{"d_model": 384, "n_head": 4, "n_kv_head": 4, "head_dim": 96, "activation": "tanh_gelu", "norm_eps": 1e-06, "qk_norm": false, "attn_scale": 0.102, "tie_embeddings": true, "init_std_qkv": 0.0164, "optimizer": "muon", "lr_mult_o": 3.0, "beta1": 0.95, "warmup_steps": 200}
Each number is 200 + 20 x the weight over its row's rms, rounded and kept within 0 to 999. Layers, rows and columns count from 0. The size before them is the row's rms in percent of the matrix's.

# up: layer 6 MLP up, 1536x384, rms 0.177, rows 348-383, columns 288-383
# down: layer 6 MLP down (transposed), 1536x384, rms 0.0657, rows 348-383, columns 288-383
up348,108,175,235,215,170,237,202,218,182,198,192,165,223,199,185,181,184,183,260,211,218,206,224,216,234,179,183,198,185,202,203,237,215,207,215,182,208,200,178,188,206,239,199,190,196,206,202,188,167,209,198,208,186,178,230,182,228,156,194,206,190,203,208,237,203,179,197,177,209,188,193,178,209,218,199,207,194,199,211,174,192,204,180,165,204,200,169,210,254,220,213,172,234,197,225,219,220
down348,100,210,181,182,194,166,218,205,202,212,216,219,191,201,223,207,213,219,185,197,193,199,178,216,164,188,214,210,193,213,202,189,210,208,218,258,190,197,216,213,183,217,157,211,227,223,189,215,216,186,159,218,192,224,163,227,214,179,207,182,201,174,159,212,223,205,180,167,180,176,227,194,203,207,214,182,228,212,202,213,213,195,199,240,200,203,199,199,217,209,199,192,192,200,211,172,187
up349,091,200,181,215,179,197,199,205,231,186,208,190,188,215,167,181,188,186,155,204,229,176,201,211,221,232,161,205,237,208,240,198,196,226,203,205,223,260,169,183,238,186,205,201,186,180,191,169,175,194,181,183,187,189,207,207,231,174,188,167,211,204,227,194,191,199,207,230,242,225,159,200,189,203,193,187,195,161,216,187,180,185,193,184,201,175,203,227,219,193,183,199,201,216,222,221,236
down349,095,228,238,206,220,174,160,187,146,228,174,196,183,202,203,183,200,180,204,218,240,196,185,181,200,193,213,201,219,219,190,198,171,215,181,196,193,201,219,186,208,209,208,207,205,199,187,198,193,189,194,203,198,213,185,183,209,200,236,178,192,203,223,171,184,207,200,224,214,235,179,223,192,177,186,225,220,218,160,197,190,191,209,195,212,227,217,179,207,215,218,209,163,201,172,166,198
up350,096,208,178,219,210,174,198,193,184,172,192,183,191,189,236,217,160,184,216,172,175,180,161,211,186,191,199,179,166,197,226,191,211,181,218,186,203,193,159,186,221,232,198,196,209,201,209,209,223,175,163,217,181,187,178,190,209,211,169,226,163,177,195,231,181,209,179,189,205,201,239,202,209,199,210,220,174,219,215,216,211,185,166,157,210,199,196,216,159,186,206,212,227,194,203,219,184
down350,099,199,183,210,215,166,231,210,199,196,249,173,213,247,218,187,174,221,231,216,222,195,218,213,182,228,192,201,207,212,196,186,185,203,186,192,201,217,249,157,204,197,224,185,185,250,209,203,216,227,180,187,216,231,181,207,181,194,187,207,175,241,212,240,173,221,133,173,204,203,188,172,202,191,214,186,223,202,224,180,173,172,237,207,169,182,218,179,182,186,173,208,189,202,224,195,212
up351,093,194,202,175,204,193,198,200,174,201,210,213,229,169,188,216,212,193,182,215,162,175,223,180,194,200,189,207,186,194,208,222,207,196,157,209,175,199,184,180,224,201,233,215,172,169,192,251,240,184,178,202,205,185,266,204,217,203,187,210,228,222,187,171,194,176,183,187,200,210,179,168,194,187,196,171,172,227,244,186,211,178,215,192,203,232,165,199,203,175,201,179,235,217,197,217,215
down351,094,230,207,218,202,186,236,199,183,185,180,215,193,212,195,179,211,157,208,206,210,222,156,175,217,190,184,201,213,205,206,231,194,193,204,222,216,245,209,196,175,200,208,221,224,176,177,192,205,223,189,225,198,179,216,183,217,224,184,203,153,196,205,211,194,215,204,206,175,195,187,171,217,213,193,214,235,200,200,227,201,208,199,215,202,197,174,208,204,192,186,187,210,182,221,225,204
up352,095,223,206,181,185,208,225,200,193,205,226,190,195,179,227,198,199,221,193,225,193,174,214,202,178,206,254,236,187,176,214,216,167,162,220,197,240,215,145,220,186,209,221,201,191,200,201,190,187,190,180,193,245,242,216,182,207,187,200,194,159,180,218,204,207,189,204,192,203,196,197,181,187,202,176,220,180,193,191,184,204,219,179,177,181,210,184,191,183,159,201,200,183,222,214,197,189
down352,093,193,218,181,187,216,204,202,211,239,199,179,190,182,185,174,206,183,205,211,198,167,190,210,203,183,207,173,172,229,194,178,244,206,166,250,191,231,185,165,218,226,233,217,171,202,226,193,190,206,236,192,195,161,200,227,188,176,182,196,192,199,196,176,188,145,242,192,217,217,208,233,186,210,212,233,184,262,224,194,211,194,210,233,185,190,165,197,197,190,171,186,208,210,221,168,207
up353,094,184,165,161,200,174,201,173,221,209,193,230,220,223,211,212,159,195,219,201,213,171,209,208,199,217,203,205,205,218,158,182,162,184,202,192,162,220,204,161,201,201,160,181,190,167,208,178,148,198,207,195,228,220,214,224,199,199,215,187,213,183,237,202,199,226,183,201,197,193,175,216,195,168,231,206,176,228,228,190,235,210,214,199,205,242,184,197,202,182,169,181,207,204,161,231,194
down353,095,210,183,181,196,189,229,189,193,198,176,185,213,204,217,194,198,190,200,212,193,199,164,234,240,191,213,194,187,212,241,237,229,225,218,263,202,204,186,180,156,197,254,179,224,196,198,204,179,183,204,203,153,197,196,161,189,204,194,193,218,202,209,217,161,223,170,213,172,195,205,197,198,199,181,210,184,188,202,199,201,212,258,200,215,222,184,170,149,200,204,191,210,207,229,233,199
up354,099,186,201,216,218,200,178,200,202,197,193,226,183,210,213,192,222,170,192,210,187,212,212,179,186,191,132,185,203,212,229,209,194,205,208,169,212,213,173,203,189,195,206,200,208,225,194,207,166,196,229,198,249,258,183,172,199,220,205,195,184,198,216,186,216,194,185,184,240,204,214,190,213,184,195,195,171,237,200,165,228,208,196,216,224,206,167,226,196,210,222,175,197,211,200,229,197
down354,102,168,206,209,203,210,205,217,179,197,201,193,193,182,219,194,239,202,193,209,250,181,178,205,180,168,193,208,171,228,164,223,202,190,205,220,187,211,180,204,204,199,198,216,210,184,208,223,200,211,205,205,207,208,180,183,189,225,222,194,157,194,226,173,176,197,200,194,192,226,184,193,173,208,188,223,234,218,202,190,213,175,186,191,216,193,187,206,196,200,201,236,170,201,216,202,230
up355,091,186,215,236,208,193,161,155,194,167,154,244,192,200,219,174,196,212,188,169,230,215,189,175,192,230,209,221,180,238,174,194,214,207,201,174,177,219,178,211,196,240,225,192,194,192,206,212,218,204,174,196,196,166,218,226,185,182,164,165,202,227,226,245,227,199,207,227,212,175,192,223,202,196,212,193,249,178,208,172,210,200,195,188,177,234,212,200,199,201,194,162,193,217,173,230,223
down355,093,189,212,216,163,208,177,171,174,192,220,179,230,218,166,223,188,201,201,191,216,208,190,210,222,204,190,178,211,212,194,219,183,205,170,206,185,211,206,167,232,207,153,190,161,185,182,181,171,209,212,212,208,185,200,149,217,178,202,235,213,181,193,191,219,216,169,194,203,195,218,169,222,178,156,187,154,182,198,221,204,230,185,212,192,194,192,201,225,218,193,205,218,189,204,206,164
up356,099,216,190,186,195,169,187,215,217,182,183,211,212,227,191,172,204,218,184,200,180,204,223,224,221,178,200,228,189,202,189,195,192,206,192,197,197,185,187,195,194,151,181,203,192,222,185,251,174,222,201,211,197,194,210,187,186,189,158,192,182,213,189,274,209,221,212,186,205,174,166,192,191,189,242,200,178,194,201,188,264,218,190,168,212,194,162,206,169,235,209,215,190,199,191,173,224
down356,097,171,174,194,235,217,215,215,186,238,204,188,159,204,191,210,193,205,208,186,192,195,195,177,194,214,175,190,210,230,174,222,207,226,156,203,192,207,179,209,242,188,197,248,208,202,181,178,215,176,198,184,208,199,185,155,192,210,224,183,195,197,210,164,203,172,188,201,218,200,176,195,218,194,172,238,193,158,207,193,200,176,186,208,179,213,232,266,150,224,205,177,213,212,162,174,197
up357,095,189,184,237,190,192,199,172,224,178,233,192,196,193,212,229,151,185,196,200,198,182,207,219,188,214,157,206,200,185,172,196,223,210,183,198,201,231,160,216,201,199,194,206,211,189,189,209,233,230,206,202,165,184,228,220,184,189,173,207,198,202,213,192,217,174,166,183,232,209,202,203,194,234,162,210,207,204,203,210,206,180,195,212,225,231,227,207,243,186,241,214,176,196,231,210,186
down357,091,159,195,186,185,159,200,179,209,203,157,151,199,212,222,193,166,225,197,201,179,220,169,202,196,229,257,189,220,218,213,225,183,223,200,221,208,169,196,176,173,190,215,182,184,210,206,211,238,237,184,219,189,190,175,191,246,205,231,241,195,179,204,197,205,188,179,209,200,171,218,232,207,203,243,171,228,195,192,195,200,195,205,173,198,215,201,155,179,205,203,189,210,216,208,228,202
up358,102,211,208,164,170,202,193,200,201,205,235,207,206,188,194,167,167,211,208,211,186,171,202,213,168,215,194,145,229,228,203,212,209,207,161,190,222,173,181,217,197,206,188,179,197,206,196,226,199,186,186,173,136,199,202,226,197,217,166,204,213,201,176,225,184,231,204,199,205,206,174,225,193,194,156,201,198,187,185,210,177,168,200,138,184,199,183,197,253,183,199,205,220,201,225,153,164
down358,103,197,185,209,160,197,193,203,196,245,209,181,231,216,186,191,223,167,176,219,195,222,190,184,223,181,199,201,219,223,191,206,209,164,166,177,229,160,150,165,200,202,247,176,199,207,183,225,200,193,194,191,198,189,158,202,214,188,222,225,190,193,189,184,197,182,201,224,218,199,208,209,191,194,199,221,231,191,198,201,196,207,170,193,186,212,222,186,221,154,218,202,200,185,196,187,204
up359,102,216,169,182,172,200,173,209,206,195,193,229,201,221,213,230,204,199,153,175,191,222,158,234,206,206,189,218,176,221,236,220,194,200,194,153,200,181,206,197,164,180,231,202,185,179,201,221,225,206,208,212,178,207,168,211,161,203,196,201,223,192,201,251,206,192,212,192,196,217,231,197,177,167,210,213,202,199,201,210,197,206,199,192,180,208,190,227,215,210,209,214,211,198,212,182,215
down359,103,204,195,191,220,210,192,190,193,195,186,163,190,215,178,157,183,212,194,194,209,165,171,212,229,204,188,203,227,191,160,210,221,172,226,208,233,209,211,204,223,205,201,204,225,183,201,189,167,191,203,194,185,191,185,206,227,153,190,183,180,174,207,233,199,222,194,208,202,182,214,204,221,194,214,211,176,188,192,210,226,225,194,184,235,166,201,170,193,208,233,181,234,211,180,225,217
up360,101,206,164,191,231,168,196,204,200,231,192,228,212,192,141,222,204,227,193,193,209,215,200,183,197,251,188,168,185,224,177,203,230,206,209,175,246,208,159,198,171,182,212,197,201,213,206,179,219,192,190,219,185,217,236,186,207,193,176,205,206,156,227,185,239,185,194,180,171,204,211,216,189,193,193,187,180,227,203,236,197,158,232,234,217,198,212,177,197,199,196,196,164,216,220,192,231
down360,102,208,222,202,186,192,217,213,212,173,141,199,190,196,197,187,205,200,201,223,179,213,205,184,186,175,235,209,158,180,192,192,190,233,193,213,215,190,199,201,235,230,205,206,145,185,207,188,211,197,214,195,210,220,198,208,221,187,223,168,241,181,221,207,172,200,202,163,205,198,193,250,188,202,194,193,203,196,189,208,216,198,200,224,195,225,201,216,215,183,178,187,195,218,231,207,201
up361,099,183,222,176,227,219,234,196,181,222,174,192,200,218,216,216,188,174,231,203,189,213,196,187,188,218,211,231,185,190,201,214,244,202,210,218,158,237,200,204,182,173,259,190,202,205,187,214,166,197,209,203,186,204,177,178,171,150,225,198,213,177,188,199,223,214,202,161,222,197,181,171,202,198,188,179,198,205,196,221,174,188,204,198,190,197,160,209,193,210,204,190,202,200,194,221,231
down361,103,200,221,194,206,233,189,187,210,151,197,202,182,173,197,222,188,175,206,183,197,203,188,183,184,231,219,180,211,191,169,178,191,236,207,186,213,199,226,204,188,190,217,207,233,133,170,218,203,191,219,193,223,266,190,188,197,199,203,204,190,189,190,178,197,196,187,218,207,208,173,183,202,211,202,199,186,177,211,210,180,206,231,183,163,214,194,202,229,230,216,207,225,192,197,205,207
up362,079,195,186,218,188,166,207,222,210,180,202,202,159,192,226,228,193,197,187,199,184,196,240,240,200,222,208,232,166,170,155,151,186,140,224,211,196,203,181,183,183,196,200,192,175,226,228,213,200,151,214,214,158,229,164,170,189,201,211,218,198,161,174,198,204,189,187,189,189,228,230,220,213,193,183,218,213,220,192,194,219,195,170,200,217,185,226,236,205,230,189,214,211,210,184,239,214
down362,076,191,219,243,180,200,172,196,200,213,213,239,213,219,237,187,189,195,217,215,213,191,195,202,179,183,182,235,239,232,215,217,206,229,194,198,191,221,196,183,169,182,221,196,201,188,192,218,193,196,210,198,224,202,190,187,217,241,209,211,175,212,197,176,216,177,204,161,203,205,197,135,193,222,221,201,203,193,225,203,192,179,206,214,256,226,199,186,205,198,196,223,175,221,238,177,209
up363,083,215,227,212,213,182,209,208,176,201,201,216,200,183,180,192,239,239,213,200,176,219,183,196,216,191,226,160,212,212,195,205,213,228,199,216,178,169,185,203,250,184,199,177,174,213,209,237,184,217,198,200,202,217,231,211,200,189,183,215,208,231,177,194,205,205,175,183,183,210,156,201,170,184,202,225,207,188,191,250,204,158,221,177,214,181,208,195,227,213,209,225,195,213,180,188,187
down363,089,188,232,192,157,243,220,231,173,208,208,188,193,216,196,178,186,200,171,216,208,197,203,200,204,171,216,186,173,214,186,218,180,207,215,185,226,183,187,234,188,221,188,192,200,189,202,198,166,227,237,207,204,220,194,200,187,212,203,200,202,211,173,213,172,183,173,221,170,213,218,194,194,173,215,206,181,219,221,235,182,183,187,177,212,172,172,200,196,209,190,191,167,225,237,198,194
up364,089,226,207,180,188,231,175,202,212,158,227,192,171,184,208,171,189,200,215,209,216,189,175,191,203,215,215,217,187,212,179,222,223,157,180,196,212,176,197,228,197,227,169,203,183,179,200,206,183,172,189,173,186,215,221,180,168,209,199,199,201,164,220,198,168,228,192,209,194,174,212,169,191,177,205,219,235,201,213,227,192,193,204,199,176,172,206,199,212,213,216,218,153,223,216,208,214
down364,087,159,199,217,190,193,213,177,185,212,174,197,176,174,143,189,219,190,205,209,212,177,196,167,224,198,205,214,210,213,168,175,193,225,202,194,194,235,184,209,192,226,228,204,152,200,224,204,204,222,170,241,176,199,198,186,184,205,218,166,175,209,179,200,189,139,215,185,208,205,191,204,192,216,174,163,204,211,184,164,201,168,230,173,232,230,167,192,216,248,183,169,247,205,164,195,185
up365,102,186,206,218,208,167,237,203,205,213,213,170,199,178,206,196,176,228,195,203,180,187,201,174,152,205,182,192,212,178,216,193,189,139,228,247,201,201,199,164,164,185,181,164,198,214,160,166,224,193,196,183,206,211,229,218,209,202,213,203,217,173,210,198,208,200,208,228,202,202,201,220,219,175,203,220,175,221,190,175,218,206,202,202,213,215,173,183,186,195,210,195,190,248,144,225,242
down365,102,202,189,184,201,216,221,198,221,180,189,187,230,198,194,217,219,197,196,184,207,232,187,220,212,166,217,214,171,220,192,219,176,230,182,213,186,190,190,208,184,200,200,168,211,176,190,215,216,196,217,205,203,221,208,191,217,189,197,193,219,171,231,218,210,213,198,214,188,195,153,162,184,168,194,218,225,209,204,206,200,212,222,209,200,183,195,210,209,186,218,212,190,212,220,213,196
up366,113,172,239,188,199,222,185,223,218,207,236,181,241,221,208,192,203,195,210,202,202,205,205,232,189,229,226,221,180,207,213,199,162,202,213,168,204,163,174,166,169,226,180,214,218,205,196,215,212,231,201,201,194,182,211,217,226,199,207,194,189,168,207,244,157,166,216,191,198,198,233,170,194,166,189,230,205,219,224,225,182,181,210,197,205,196,186,199,202,199,219,220,182,229,213,214,204
down366,112,210,168,196,186,231,200,212,175,192,161,210,209,182,231,213,210,231,195,203,187,214,179,207,203,206,204,225,170,178,242,206,210,208,214,240,186,179,195,235,226,172,211,174,167,204,198,201,199,208,228,199,224,201,213,178,244,219,206,197,203,189,209,194,209,198,171,177,192,197,192,191,206,216,187,197,205,199,201,209,183,230,235,191,212,219,207,177,189,198,193,203,181,195,250,183,206
up367,107,217,205,186,201,179,206,215,198,222,207,214,216,214,168,196,244,241,227,209,209,189,227,208,218,187,162,189,166,177,170,196,187,200,211,204,198,183,196,194,175,216,199,154,235,210,191,193,185,186,183,215,190,191,203,197,179,177,223,208,245,229,201,228,181,208,175,188,207,194,233,237,201,190,193,165,177,210,189,206,162,204,226,188,189,211,211,169,194,190,222,205,202,185,189,213,160
down367,104,144,190,201,232,211,229,186,219,194,204,194,233,201,193,205,180,201,161,201,203,199,231,209,220,202,195,229,181,196,192,220,195,180,199,242,204,194,231,182,201,185,199,202,217,179,194,191,176,169,214,202,202,204,216,196,185,203,171,189,191,180,237,224,199,227,200,193,205,216,201,208,184,180,219,201,197,181,192,188,230,188,236,209,192,175,208,202,199,221,183,224,215,221,193,207,203
up368,104,203,189,219,151,202,172,177,188,222,205,200,223,197,194,207,180,204,187,208,169,215,194,230,179,201,194,224,190,194,217,204,177,184,205,259,212,197,203,181,219,193,178,176,181,207,197,196,188,219,185,209,216,220,222,227,176,207,203,192,197,185,193,171,203,231,191,180,185,188,168,190,216,179,189,196,170,203,190,198,150,211,189,238,198,197,173,200,208,234,209,191,213,208,193,177,214
down368,103,195,230,198,175,235,226,174,186,230,213,192,223,162,251,176,214,156,207,208,189,213,218,206,210,189,191,197,182,233,166,180,236,164,194,167,181,212,217,171,206,214,165,191,187,201,194,218,223,217,219,186,228,225,212,216,206,204,220,174,208,180,195,181,200,204,200,185,190,214,205,227,234,211,229,210,206,240,217,174,171,185,179,168,208,163,189,217,227,206,178,197,194,207,137,172,200
up369,091,226,197,205,161,181,187,208,192,199,194,173,173,213,192,248,182,221,204,193,185,173,260,223,202,204,204,201,229,188,177,199,207,203,230,189,206,183,208,187,209,185,168,211,198,201,215,230,216,215,210,208,198,193,199,187,190,168,211,233,167,205,198,218,200,209,224,202,179,189,163,184,162,202,195,194,238,201,204,214,200,205,195,191,239,183,197,234,179,198,169,178,190,175,168,212,198
down369,092,174,240,202,210,208,205,228,246,208,201,202,210,205,218,235,211,214,247,208,197,207,204,203,189,237,171,225,177,189,216,212,197,178,205,198,177,226,195,206,211,204,185,216,186,196,173,193,210,212,189,203,200,215,188,198,188,186,192,207,204,184,228,203,198,194,189,229,213,213,205,213,186,212,199,196,214,164,187,213,186,193,165,205,171,168,215,173,196,215,190,195,190,183,188,208,222
up370,093,169,188,194,161,216,203,193,194,217,226,199,214,193,224,184,174,209,206,212,209,202,177,218,187,203,213,204,185,201,210,156,247,200,198,172,226,199,204,193,196,202,226,177,217,204,192,190,160,205,195,220,186,212,224,186,229,165,192,187,216,184,220,200,223,174,173,208,185,204,180,183,218,191,204,183,199,168,215,186,193,198,177,169,194,214,207,172,216,174,195,214,217,247,196,173,251
down370,101,200,173,232,199,198,225,192,179,225,167,192,210,194,236,197,217,202,193,219,182,235,180,183,207,199,208,198,174,171,178,200,213,181,203,174,183,150,224,200,208,184,186,186,196,190,174,191,181,178,197,163,164,177,185,191,171,189,189,165,218,200,238,181,224,207,209,190,202,225,196,218,212,240,202,177,218,218,219,192,226,198,207,215,223,250,174,179,237,203,183,173,208,165,199,205,216
up371,107,210,202,166,188,200,168,207,223,177,184,186,176,196,221,206,260,208,216,189,195,153,189,208,209,224,223,174,235,210,194,230,227,179,196,195,195,152,184,160,186,154,193,201,181,168,210,192,178,183,205,223,203,223,184,191,189,208,159,202,193,200,169,188,167,164,185,217,208,165,216,180,215,214,203,163,176,211,221,206,216,190,179,197,202,193,157,197,194,209,220,181,196,221,198,201,192
down371,103,192,202,193,211,218,191,174,209,173,197,208,239,184,217,188,233,195,188,164,177,171,214,210,200,140,194,188,206,198,198,202,234,187,176,183,225,162,197,222,216,210,226,200,193,214,205,246,184,198,220,192,182,203,183,227,169,152,170,203,239,209,208,202,203,209,213,192,217,178,145,202,142,190,238,207,162,221,219,205,212,213,215,176,235,197,231,222,201,227,180,200,236,159,190,200,202
up372,112,198,237,181,200,228,168,165,183,181,201,219,201,225,217,200,156,217,209,209,227,175,185,195,192,193,230,214,223,220,211,216,222,224,191,197,195,225,201,228,194,204,202,167,192,192,217,207,206,232,226,198,156,217,184,186,215,208,219,211,198,214,172,210,220,167,214,186,195,186,221,196,232,174,196,207,213,173,212,169,229,210,212,222,203,154,202,206,202,200,211,206,225,213,168,203,200
down372,105,207,200,203,205,171,189,209,188,227,215,223,200,211,237,178,186,196,203,194,178,184,216,235,207,188,165,228,196,199,184,237,188,221,194,175,224,193,185,158,188,216,215,195,225,193,194,212,197,214,201,181,204,209,214,174,211,217,215,203,167,197,228,181,220,209,222,206,226,236,172,239,210,187,211,208,193,231,168,201,203,212,209,171,226,203,194,211,185,204,223,207,196,202,194,231,228
up373,092,207,215,212,195,202,212,209,208,207,159,194,212,242,213,231,211,226,220,208,206,206,182,212,215,190,206,204,203,221,182,215,173,153,240,204,220,245,198,254,207,231,205,189,208,179,185,186,237,176,188,184,195,182,185,237,223,243,204,189,179,209,207,231,211,211,186,201,196,182,191,210,171,230,219,220,177,196,204,179,198,184,176,194,175,215,233,194,152,197,170,207,208,203,201,206,199
down373,093,190,222,165,193,209,185,210,194,217,200,190,207,212,194,212,194,205,220,168,219,197,162,209,237,166,182,215,209,213,206,219,225,178,217,215,214,215,204,194,183,187,196,220,195,195,251,199,177,226,234,209,177,181,153,202,231,203,196,195,216,207,214,168,189,196,197,215,197,242,183,191,219,232,166,206,204,182,195,194,212,215,236,238,211,210,194,235,197,219,210,182,204,197,202,178,226
up374,118,172,190,217,193,210,171,203,221,178,189,188,199,246,191,219,189,221,220,219,192,205,225,177,203,218,191,181,202,181,187,207,218,182,225,187,227,200,200,181,160,163,192,189,163,206,165,216,198,191,186,193,215,197,210,217,198,200,178,176,221,174,214,187,194,179,232,237,192,227,202,207,203,194,240,207,183,228,174,198,193,195,202,190,213,191,220,157,205,190,233,204,191,226,218,160,183
down374,118,206,207,199,218,185,239,204,224,220,226,169,234,191,235,199,181,187,206,222,193,214,170,217,227,188,197,185,194,172,202,181,207,212,197,183,204,186,187,220,163,196,215,244,231,197,197,197,210,199,188,196,172,172,188,188,199,183,209,211,182,177,208,221,184,216,176,184,189,211,186,196,210,218,187,215,199,201,193,193,248,202,231,192,212,203,188,201,193,217,208,224,227,183,247,219,221
up375,087,165,260,192,228,202,216,182,189,201,186,200,230,162,209,206,199,214,248,211,175,205,198,228,214,191,161,220,245,200,188,222,177,225,220,213,200,179,196,205,234,197,159,184,197,194,155,188,190,179,190,196,221,197,237,213,235,194,181,200,223,206,203,166,193,202,200,175,206,177,231,195,202,179,163,180,205,209,214,194,159,208,178,211,164,208,215,198,191,184,183,212,158,224,181,205,244
down375,088,196,190,217,187,151,161,197,184,177,189,203,152,182,170,212,193,205,180,198,208,238,217,186,227,203,192,182,194,226,228,176,189,237,204,227,245,197,213,225,197,206,211,194,180,214,221,237,204,196,206,225,187,194,218,178,199,216,177,220,208,201,178,192,247,194,237,188,208,204,195,181,199,172,228,199,206,239,193,202,179,215,209,238,203,196,178,179,156,198,232,206,225,192,162,201,213
up376,102,200,195,189,203,202,205,204,204,194,161,157,180,231,181,208,188,185,211,181,177,198,200,212,196,201,190,190,210,203,230,187,227,226,192,168,220,208,166,207,206,207,198,195,211,186,205,194,187,206,184,180,189,174,208,187,219,198,194,162,204,212,223,228,196,262,209,181,209,207,167,175,147,222,227,216,208,189,223,171,222,208,265,169,214,199,209,209,210,219,234,244,167,185,219,196,212
down376,105,177,189,176,212,187,221,212,236,234,191,180,195,241,213,165,174,210,173,206,198,205,205,202,180,221,213,212,209,203,222,208,219,208,194,211,204,150,234,202,207,229,231,188,200,191,178,207,242,176,182,215,217,211,194,212,196,143,189,156,198,209,210,169,197,240,213,201,178,179,190,162,202,193,167,208,214,207,185,196,212,226,217,217,181,208,175,187,219,207,196,211,198,235,190,169,200
up377,101,224,192,213,214,157,190,231,200,176,192,214,220,219,188,191,188,227,191,198,228,245,190,229,201,191,195,194,225,210,181,250,199,178,210,196,186,228,185,202,216,231,209,217,170,205,204,234,200,226,201,162,163,212,219,173,206,215,183,211,193,201,182,202,222,174,164,224,214,176,224,222,200,192,211,200,205,216,240,202,206,225,185,212,197,154,205,164,203,239,203,233,216,262,224,209,167
down377,100,228,184,178,193,216,206,204,207,188,187,166,171,233,222,178,172,213,233,223,190,179,196,171,193,203,242,193,225,205,196,192,214,200,205,184,201,187,186,181,199,213,198,151,186,174,181,212,213,184,219,231,204,212,217,226,191,200,202,181,181,219,238,186,224,174,206,218,182,220,161,161,196,233,188,221,167,204,194,208,184,184,198,210,206,197,228,162,194,197,168,162,202,205,221,219,219
up378,104,196,222,215,210,193,209,170,161,196,220,221,215,221,201,207,186,185,209,185,207,240,201,227,208,184,202,206,175,175,199,187,202,203,205,178,200,239,209,160,193,209,188,206,210,185,187,185,215,191,227,225,203,184,222,167,199,173,183,187,216,230,182,192,202,215,201,238,183,181,205,199,151,219,235,221,238,167,206,201,184,205,180,196,181,198,193,195,203,230,218,206,253,190,182,220,178
down378,111,219,177,209,199,216,231,169,237,191,192,192,194,179,195,226,188,207,200,232,219,215,190,168,189,168,190,188,217,170,223,197,212,227,202,178,222,206,194,225,237,200,207,187,201,215,217,218,204,217,187,147,197,187,185,214,200,196,225,158,222,167,178,198,191,195,213,201,189,201,208,194,197,211,206,202,197,132,210,206,189,186,219,187,161,234,194,193,168,211,229,181,191,219,223,195,219
up379,110,200,164,190,258,225,210,173,202,180,205,184,205,201,214,195,202,223,193,220,192,204,207,184,243,243,192,210,175,203,202,155,232,179,212,224,184,194,200,184,172,215,177,186,206,236,173,231,206,176,211,213,160,225,151,197,195,178,226,186,227,192,216,204,210,220,208,209,228,202,201,150,208,179,190,226,202,214,214,221,209,152,221,214,190,209,175,187,213,180,226,201,219,177,226,200,222
down379,103,199,227,179,157,194,215,233,215,185,199,232,195,143,166,201,201,215,195,219,187,169,206,174,197,192,219,193,205,196,219,220,222,200,213,191,220,244,201,197,201,204,194,200,181,166,210,183,187,207,192,200,208,173,189,230,173,202,234,203,201,187,192,201,195,213,240,198,185,220,197,214,221,238,189,205,191,184,178,216,197,217,186,217,185,187,204,208,177,216,200,200,178,236,175,199,227
up380,083,228,221,195,165,232,216,191,179,185,175,198,202,202,195,237,207,211,223,217,189,213,213,207,185,205,156,172,202,221,204,187,233,194,207,197,187,197,215,202,206,200,166,167,175,199,177,198,209,199,194,232,194,196,207,217,212,190,209,180,198,201,176,160,226,205,206,161,169,232,192,216,223,181,191,204,209,225,231,204,198,212,221,190,232,195,216,213,198,215,198,196,207,230,193,204,219
down380,087,207,213,195,166,186,180,214,241,192,217,207,183,197,198,214,246,179,204,178,178,194,196,198,211,176,228,179,248,227,230,215,247,212,207,220,172,194,197,192,201,226,211,158,243,204,227,169,211,236,213,167,200,190,160,229,206,226,235,200,228,215,168,188,198,200,207,203,223,217,208,211,183,251,203,204,225,197,208,217,207,203,219,202,212,185,245,232,211,205,225,241,196,162,186,198,178
up381,101,221,176,190,203,209,234,203,205,188,207,168,197,209,162,188,221,174,222,193,178,205,172,197,210,206,174,221,194,189,197,214,198,210,180,204,179,207,173,176,192,184,221,204,213,205,195,180,172,194,169,185,199,186,163,226,235,208,168,192,222,199,243,180,221,198,235,153,205,216,230,213,202,172,193,206,196,235,193,209,193,213,220,195,224,221,220,194,207,250,186,228,198,202,182,194,223
down381,100,199,259,196,205,198,197,186,182,201,210,195,190,158,216,196,159,200,171,196,212,179,184,188,222,208,220,190,200,187,147,194,207,226,240,219,175,193,183,219,199,191,187,186,218,185,202,206,235,204,158,218,237,230,208,177,172,217,223,195,200,166,198,230,217,194,236,216,177,198,206,201,201,226,198,198,191,217,223,176,163,207,178,216,186,186,201,228,164,167,196,202,202,200,208,205,181
up382,115,183,229,175,219,211,198,164,165,157,203,212,240,192,204,171,222,207,219,229,197,184,202,193,192,188,218,220,227,235,197,195,227,220,193,188,201,221,181,220,179,180,230,221,221,203,197,186,185,235,197,177,209,168,169,177,206,208,224,197,187,207,202,197,173,204,210,209,181,214,199,207,225,186,213,199,188,233,184,166,176,203,224,186,200,202,192,225,206,204,199,194,166,212,211,232,221
down382,113,167,186,202,216,171,190,247,234,183,211,205,143,208,174,236,192,181,212,213,198,197,182,216,188,209,208,184,184,158,203,209,232,220,195,225,207,203,220,219,238,205,208,194,221,224,219,216,210,184,186,198,142,175,163,212,177,189,189,195,191,170,232,194,199,169,205,185,172,191,210,216,197,210,197,188,187,181,211,255,224,203,184,187,173,187,186,190,211,186,199,180,230,217,230,166,215
up383,102,181,199,151,199,162,193,197,193,202,196,221,191,188,210,219,200,210,210,218,175,211,179,165,192,232,211,224,212,166,172,220,224,193,202,218,193,240,187,196,183,209,184,187,195,213,205,234,191,217,147,218,228,205,179,200,214,154,253,203,184,173,206,223,202,186,227,207,211,167,235,186,175,198,206,201,177,215,201,148,201,205,171,220,202,196,229,211,243,190,195,203,205,180,198,210,205
down383,103,203,213,179,177,232,222,209,196,187,203,203,190,182,202,199,194,203,210,210,210,237,188,209,146,199,227,199,174,208,216,165,166,201,200,187,209,224,202,170,203,194,210,195,159,201,180,181,197,180,207,217,217,198,179,229,210,218,213,164,194,197,147,239,194,219,188,222,218,208,164,190,150,160,186,202,200,170,195,218,199,216,187,220,224,179,198,201,215,156,200,210,184,164,195,219,174